python train.py --n_layer=14 --d_model=128 --n_head=4 --n_kv_head=4 --head_dim=32 --d_mlp=448 --vocab_size=8192 --activation="tanh_gelu" --norm="layernorm" --norm_place="pre" --norm_eps=1e-05 --positions="learned" --qk_norm=false --attn_scale=0.177 --bias="all" --tie_embeddings=true --parallel_block=false --init="normal" --init_std_qkv=0.0575 --init_std_o=0.0 --init_std_up=0.0575 --init_std_down=0.0 --optimizer="soap_variant" --lr=0.00457 --beta1=0.95 --beta2=0.95 --weight_decay=0.054 --lr_head=0.00398 --grad_clip=2.0 --warmup_steps=200 --schedule="wsd" --decay_fraction=0.606 --decay_shape="linear" --final_lr_fraction=0.02 --batch_tokens=[16384, 32768, 49152] --seq_len=256 --doc_mask=false --train_tokens=141400000 --steps=4555 --dataset="wikipedia_en"
Each number is 128 + 32 x the weight over the matrix's rms, rounded and kept within 0 to 255. Layers, rows and columns count from 0. Numbers have three digits each.

# layer 2 attention query, 128x128, rms 0.11, rows 86-127, columns 32-63
158123142130100146108077128111118133128090117112135167144067149178145159148124111128118176112119
126132133137135160157138101137128123148124110150140144119068136123137157135111151119136134122132
128121132140110104117137122104160127137136126143124075133115132097151150138126114115141116120105
092137102130174139123136135144107136103118178140132090120134131161126150127109138122105139110141
112135139125151154136104145139117158152099111143139143121158125125126124155137129145156148110135
148125123156148160149130099134177139124108121112150072135138131112100098137127083124176119111109
108158143110145129120110142145103108151123127109113115146096134132166123145119131185111133132107
101139129138120134096102123167145105124121124105112124116105079120141146146118135125103100149136
126124102165127169167167131127104117118113136109101122109081127122107123121102148078143130140146
135101155163123119148134089141117133144131126121121124102099145148113150129121162114139157119100
064113074136121139146191080140135198117081170118125081148095121151166109152082157138143024124164
176112125142106071137156077098088195073165148178111081139155162191151038076063177141093193096144
130079167065118098156164087128159154114180120073118167073094112125094063117096189109194120130162
084114137123099137093182121112146108169172130033141183124189116130167094122175167160166079107097
107075155066069176089194126167147161134118122120186082133090097180113156155075104179141086095110
165057089157159072137128166066084140109123158151128194107255233163078112177171077105112140144134
137207144131149124110170119047221096178046093177112131153065109092154182096109152128092077137203
146105105141130194158100105145089181053038130147119195156062102028096141099177100105083069080193
064125114144047145134179125147168127160112085096084118198142052165146154086118145176107120119108
216037067148213132128150112088106147128181192111130109112248186101070080070164122165179088114175
144112157165162117191097166058124108076144115098106097097077134094163094176097123110138064128156
116123111104110126136173173209082202123163120123043173104154147085116154116128143155103120093127
158182128081106169073136061094200098131230095145092098114064026071114101108162114162150231150118
093101163075120190116128112074126122150140092133106139155128093126155107142170078096106088140162
113144129139147146156133205165139105118123084114107167104104119140125136153134168059132164174136
113104069147035185133083132094112115062051143090172102085164142168136076150116128124093093119254
188133096074125158182127158112184085116043106216103144103176163168150141128120088036087023110174
099121150151152131142184075094100137162148124120126099109128151143098151127150114151072139076100
067255116077178135156137118059178080224101064118099079222176059183152157156123127127099075191099
127100114091150171168153079160172159151138066141124145141130160053107084110112140206058191148115
149224180190118117093135157095175131138185080090103171090069175106170143154179136124127114175075
167092129152162125209112161101077144130115222080140197073104166209139148176104091119188067100203
096140146059141080181169094120101133069133120081170153154134149094098168043174107121109152098132
106167094126138148200154176111135141172117138133095096155109160122126160097110189112178147132119
109169099141036173136184114086099079128092128166193060145109146170157142131071138203122099145145
182144166075154141101151081156143140163064103225190095124113101126122146186095195125124150156127
123094152175108147061154190125135137170181157149136043144023118124168054153090151157123156163083
041125119108082161141087009091134116142095116202142144134099084205158136111076102095118125128079
154101192134129098153112183224127167118105212155101140124186126183120108111127117125150134120164
108104097123147119124157134122113132149168118145092154173154095167147115063089173114137106113118
141105086086152132078115104124113149136151096044130095157130137108107141124145143154150083043082
118068178164149166113156159181124123203214202124101047157128090115170137055144232153167113158058
# layer 2 attention key, 128x128, rms 0.115, rows 86-127, columns 32-63
131145124159119103142154165123150117121165147120158144136130135156162118128161156113128111141124
112128128110097129099113101142124128122129112123133132095094125134140094145158097134123121122128
145116130111142111134139137118117111117142089114116119113136130144123149124146133107147114128150
148125128096124127114156130138135133119120114139152152125111099123135035150126125140156162118159
186148132190100136099082142107152098145116138102111115140107138165127131123182106124126107146116
141154134116127120134097151125143124150123132166150147125147139144176131149170146150121108131127
130125126184126131171147119143138122138110126089094099125102089123105122136116130146138100125131
125102130147097144132116127130117120128124143088116122124149121150145100128135109159133121131120
116131171130122137116086090130118151144122110106148123118088099131148129094146153119146126137096
110114123117134129105148110103120105127139118101126102145138106115116133110150132113128127156111
224163178118100137093069121085170125177140152140189203068183150144153118155155158101148178132139
099117146081187165086093146147114163156101150151175162073100115114131146145187136118192062151180
201140136223150122060197088163160131146191128152150146152167146085116101139210125212129063145102
112153104127100083190088123150136159109166167186167051189078167131103226121089105122119111131165
106152137093148039133116146155131100152138097149170161124168139154199162148205168000126096137115
066077115210079177135157056141089085132076084086211113103104095139108128183151161048176021101157
070114168093102165069076182113115097095142164182175105080110163113090135107141056103136158152105
104094207124121122095157155082098091130123173105195149131199153121175049094094114169070163098191
224169053164132087193140061126145136072152160156148214107080128059103141165143199158181144136145
093123095090118116195107146157120167110182098136117142094186194138097121125113188184094094085133
091098128147104204154151117135141154149091170125133138114102255128156164108066133232194152069145
187165112113127129122121091124164149109159132170136150122086129135113096140145084076161083104131
183111063100150147138136148142053089100117156174148097207165061151130118170104086089136187151215
096148095140133113119127176126136110173129119152136096133206119095181091185074157215137122088092
154132144168060153169085142168082135050089169159078123127143146165071217143128079077197000103117
177024149087104093193147108091080121114186164166136145153147111098095161094116116156137172082067
065066133107138115211159082151057136129141205068147139196217095122175052112117128150196218121073
198145073106122102096076153131118123109073112105115164134097082098165097125124123123136164153160
136162097143170165132140146139119082010095201113128168102145156065114078077040170136130173166093
162075162184147056135161140144125131119164110184096094143085110124155098077184147182116125101144
136081016073154112194175090154141085119179115120101131136134154173165099119123112169114078127210
097131171173052126133101158150074163141146047136180130158127160089198112144129097176172141158083
196079188156155100062135054203128100110132112114113116116133080110127114065136104068161109158185
172152127179117145000157029130150156139140152188135139162137161148055149184141093183130160103145
163106150151128088147101091121166133179083172199060118093194062091099111093123120121181210164146
165115162159133086143175150111208098153100096059088121143140158096089185094109129114136089146049
079145107095130170134095138194142102130071084164170176157141104222126180178173102110121083137120
221089159099213119148151166103206128123142088098116143140099130115194075166126167042148207163169
152126168076046148058088133200154091159179143122133191194119143118146147159116119158113117096068
116138119084128079150215083084126139124132101126191064099093172100127030099212118091151102196136
131125078156157081142149182134109179110164149161147113152129116139136088124199085151063172182078
111193101049073146129114055146166127130093000127149207147108205100111120199158114156085175114109
# layer 2 attention value, 128x128, rms 0.16, rows 64-117, columns 32-63
118145124160181158155167087158049078123141145088126150142097127152117136048130085109109117116120
176079142131145156163130136139130149144145089123100116122146124146142150139129100126184140121149
161116139140157153125152071102073147113091122144174065102163116152145165114083116143106135084132
130120118162146129150139183137128090106151121096118152113115082075130142067111160103155047125158
133122174119112126149103179139128115081091118108074158150137120106115190182127141123130166181086
141092125151147112133138101128096145152101101135133124107106112166143124111132125135163166123138
140174137133154109093117195142131083145078103166138124148159117115181136117125134146113171144133
110126145142166142131106154161136119107106133146146124143165108109066069149153167155069138057159
176098119109123116129067114156152118117144106166131098150159165124101112180121139153147126120118
150091120140098155126109075108101171129134123142108129108123149158146144073097163143076130116131
099184168145159122086180145096123098119138150086089166206112097092126135112143086123010146129089
147172128143127146112175105114127149106087109149180090148198167135201112094150107130130131072139
153185098138131136068129155132129138149102157147109096125106116136155119041121106115070145155096
092102110134138144162078125104117148124165142127120143104107151106102199153131122115144156126167
104165118101122099130126129126137111126088133137141128169123136072114124115189171122067117138132
086138183115154100114144057149132160103131117163141140136083129108112089129085098130097105112112
134119148095144090142151120144138157130119133085066122155103111193142117151082085149110184177111
092115112163118099093117133131141095119105178100141114088155096142152120118171140113143165094148
139091028141102076149120175098141132144150161087105147047136120103145105120117165131164142116117
153113130066085086118105081115142152158145133141079116138155125100106203151131100178121120163088
139096153104125141113109129135149177157149095137122123080144127145112105140131123143155158095162
132081112100110095168087115131154160140104157133066135140106146084130125174162143169128103137152
076123139139134137121142093131108186107158139133150069081154097164162083087134111150110142089179
131111117127102100125131181115111103141161107100082152161073113144111120143092127126098108176099
142118133102136187121106123142183133123109090164137094108138094130105123129146098095193210148113
140095168107146156122102089143129139115150116142162093188176122113136100153145069158129155071139
090105100172127157178113153138158161088169150091134159123121119132099141077141152132147127071179
107091072153084102106126101121101140151141134100067144114117144094129138078106146145069112136075
138105162114121175154107086148120124110109094181164102128138127110107087110074090150154077109152
118181129155120131163151102144128129118121119193135140128144135182075137126136136137138175090107
105115105197119164155103169129093098093132137106158105130153116090078195065101128098126119046184
087196148185161090082138147122117120086125144124096111115104088113121151046080074109062112150112
077106142070137076110025025190174124168210159185080214062033092116082119187207150112194170191141
163163170157142117217180111137092116098140166141140112091238159051108137140115182159034072106142
048212194167130134125094148051172078130030133139163108049187132065114152066129123096095164139126
168144084090087153105146152106119134102123125173145111058154119133131116111094069213152155168170
107146030127110169105102186132175129114124095104186174081127101101112175123054053081115214112095
066136190154114138171106030102142066086128155074116088109183111165100100189119088150138194100187
128155095193089175201152058171154114102131162158114163152183138029137125088086122168109178120131
075112142117156141129116116132097170117089132163194114085132113060078128083145087174118129075083
153155142123060196166099155093057123087085128146196112092130196199089172177017106208176077091083
072086093130107208217185161137097098143166145140144165059138222197021129143086108185183134175147
119180120076097092080098168109136135121119156105130055194139118154192050123159111069064061173109
150107103111179176137139185143075147135255123085074255188058139093057178117139104115104136090069
106126156077164156159172151129078117171132107092158131137110076180153116160049187087211079127157
064158189119179095132051067240164126146197114098119053181115120122075084214217155137191119100082
168184165118193160168157152155143123130119097080151139180077229172196158087116224183080130111152
093174125111141137128104124097027128122178138200158120255079126126103182097177077134004089096149
063111077152117063111168026192127180148149119154117113110061131005140177177144128114073095147132
122188134112172070196167140111051109081204128105182206115082112089109184144077118180097111164058
131102143152188115081155121118118163138142048111199194142138069042165120150149144120084106112214
119107127052133068083127200112159123138103156112166091123171145033119095134176167084164104172125
079200188169134104158035138163118119116155071104030072134010154190080150184131153203113102112135
153154155161200078209194053169170151136115106049133177120166127065199116141126141068153176149082
# layer 2 attention output (transposed), 128x128, rms 0.152, rows 64-117, columns 32-63
123106140105072104083106118128184169112133108112086142099146103086091121129143159152170138166167
177159146164140087131113126107140128129093151151158107102139122112162122081090115137083144118130
133126179103118155122123169188169155195220116167151160174103155123145131130216142134202152145133
092097103129125138176124174152136158082164136113061130151113190105096146106143128160153149134098
108117097154186085109111124172116134092095172097123103104092104136135130113067140130159156139141
177133148112118093081095132150181106102098091125166161127145136119122145124138103121057081146108
140159150124153148154111132120097076124183115133109140175103145117126090128136131110122155146093
109117140126107154082106086103095193119142097076104169141107111131120117096121098086204162135076
095183124137137151137111074150101188140148113174156126102159056192192120112073110097080136108140
100158092174179125121142144090173149154133154071149077083117076152120151158093139127145115093115
126106121070067119131172121114163094117126152087074124115097115089140100133103146124248123218164
120114153138136101110126177113093127176172149176157123113098153154117134110125137167184166185162
114087159096133096147148168139186117130158135090090156128119129105120150171131146117139125159155
130088112108080143155100079126125099125131118076141101103138130147129104113112147132184109107130
106116108160103184139134130127115155119154156117127124136132103202075133180125122101175139145107
150141118138061121110136149089152128128100141110164066112125153205152111091159125145136122171119
096132122137141126097156150093190085137077122129164111111137100137148090133117169125120082099166
153131101127138139161113121148093092114172095150102161177100192105135124123112141085114086169122
159108117186171141159128126159082165096127119132168157158154163145087178113127118140054113065167
150156088099133097157133121158133099128100107117186043122123144178201121111068096108112094155142
153144123139150122162150130118115082108073109139175120155133140111154108105135088125095112069081
134112075134126151144164135130116105135138124148190056129165111167105115130100098143129053077151
117127136087100114165138139106123096166089107116126177117087198098155145167147165130165120150084
156131100155152106110174123119156140118098149100112084097124115139147134109140115107114121112154
144184180127184094094116156160127143102119063147147183160116149082110146163144126181045126080114
115203103164115087175178144069140052138122090115115101083107161137181104040085118098094129195135
110127110147122116158117129099127117110103172110112103091121153124129143128101147146169169122145
111075087136114119174134114100118138114081103151155049139139126184117159180119083145180124134180
103185150116128094079096147137149165157155094101148122155146112149172137129153176129126165096109
113059155094113122065119119114139192134131151117168105097100098136112059137106122139190085098189
086066168134036118165115144177145195123193183109082155099094158140110120126160152152211158150150
073077127070069107178156136157155144136163172121091108145102132113153097166157209122243104191144
150134087129156126102201176032071166138069101101185142166255173184149164096095067162042067097160
112103142148130156075108181069134137132115131106138083108063106242145177122115060125205186173054
124096105144137130094062085100090185140202149106086150138137107172050181173123101155108105144114
132113138169212104157138105160146117118146133037107108129066160144103120167115142128134114085092
094145129144050104118112102124147062061118155102114099153118113135094073129213157217121026150219
173101146113124106009111213145106183137200170112164122147137186205141058095069163106167132183092
058139200151176171058082171102118156107147189067124083052124106169086122172102155164183081131154
145160128225155108121103146058193062156172166065098101085095092179152164117167100097139119199132
125147107137146061104185152117178160146192165072108185159073078083149140084208108044120152176100
169168154127118126116031075135120090114047068114141129173144106085205160112136136135121142118025
042097089143120092152132108154119086119153070035121154114143114150057133162117143160192160054143
136159132085108089152080082095130071131024128190166092105189087166212148100094077166168149209216
131130126122075149126141157158158121096118125127101193155137185120169083104213062112073104133053
164154082147102113142141144000090153136136103160102178056158101103189130113074168079062181152143
098109100158147162117122119176100134120147213187137127135131025141124079145217108077097126105106
090092121145101102198160129083173105108154126034100063075120067119166106166079153114255196123183
162111166091076159123132158147100164093091126130164109129120138203136126154115125153183076118104
151054126076044078139070105111160197103069150082150153174082195142161138122159058144163071111169
173152087127119126199105102142156051093114123095091074143061135154086132160139133128152157136039
105143165191047133166078124098128142150166173171099105129094142194168157158058076143107068108168
096066112069164085075175128098135122137124079157091105094181085102163117104119072056107204125144
158138064146153175090088192110095061124128125175144117152110157174115095127166159137079118126118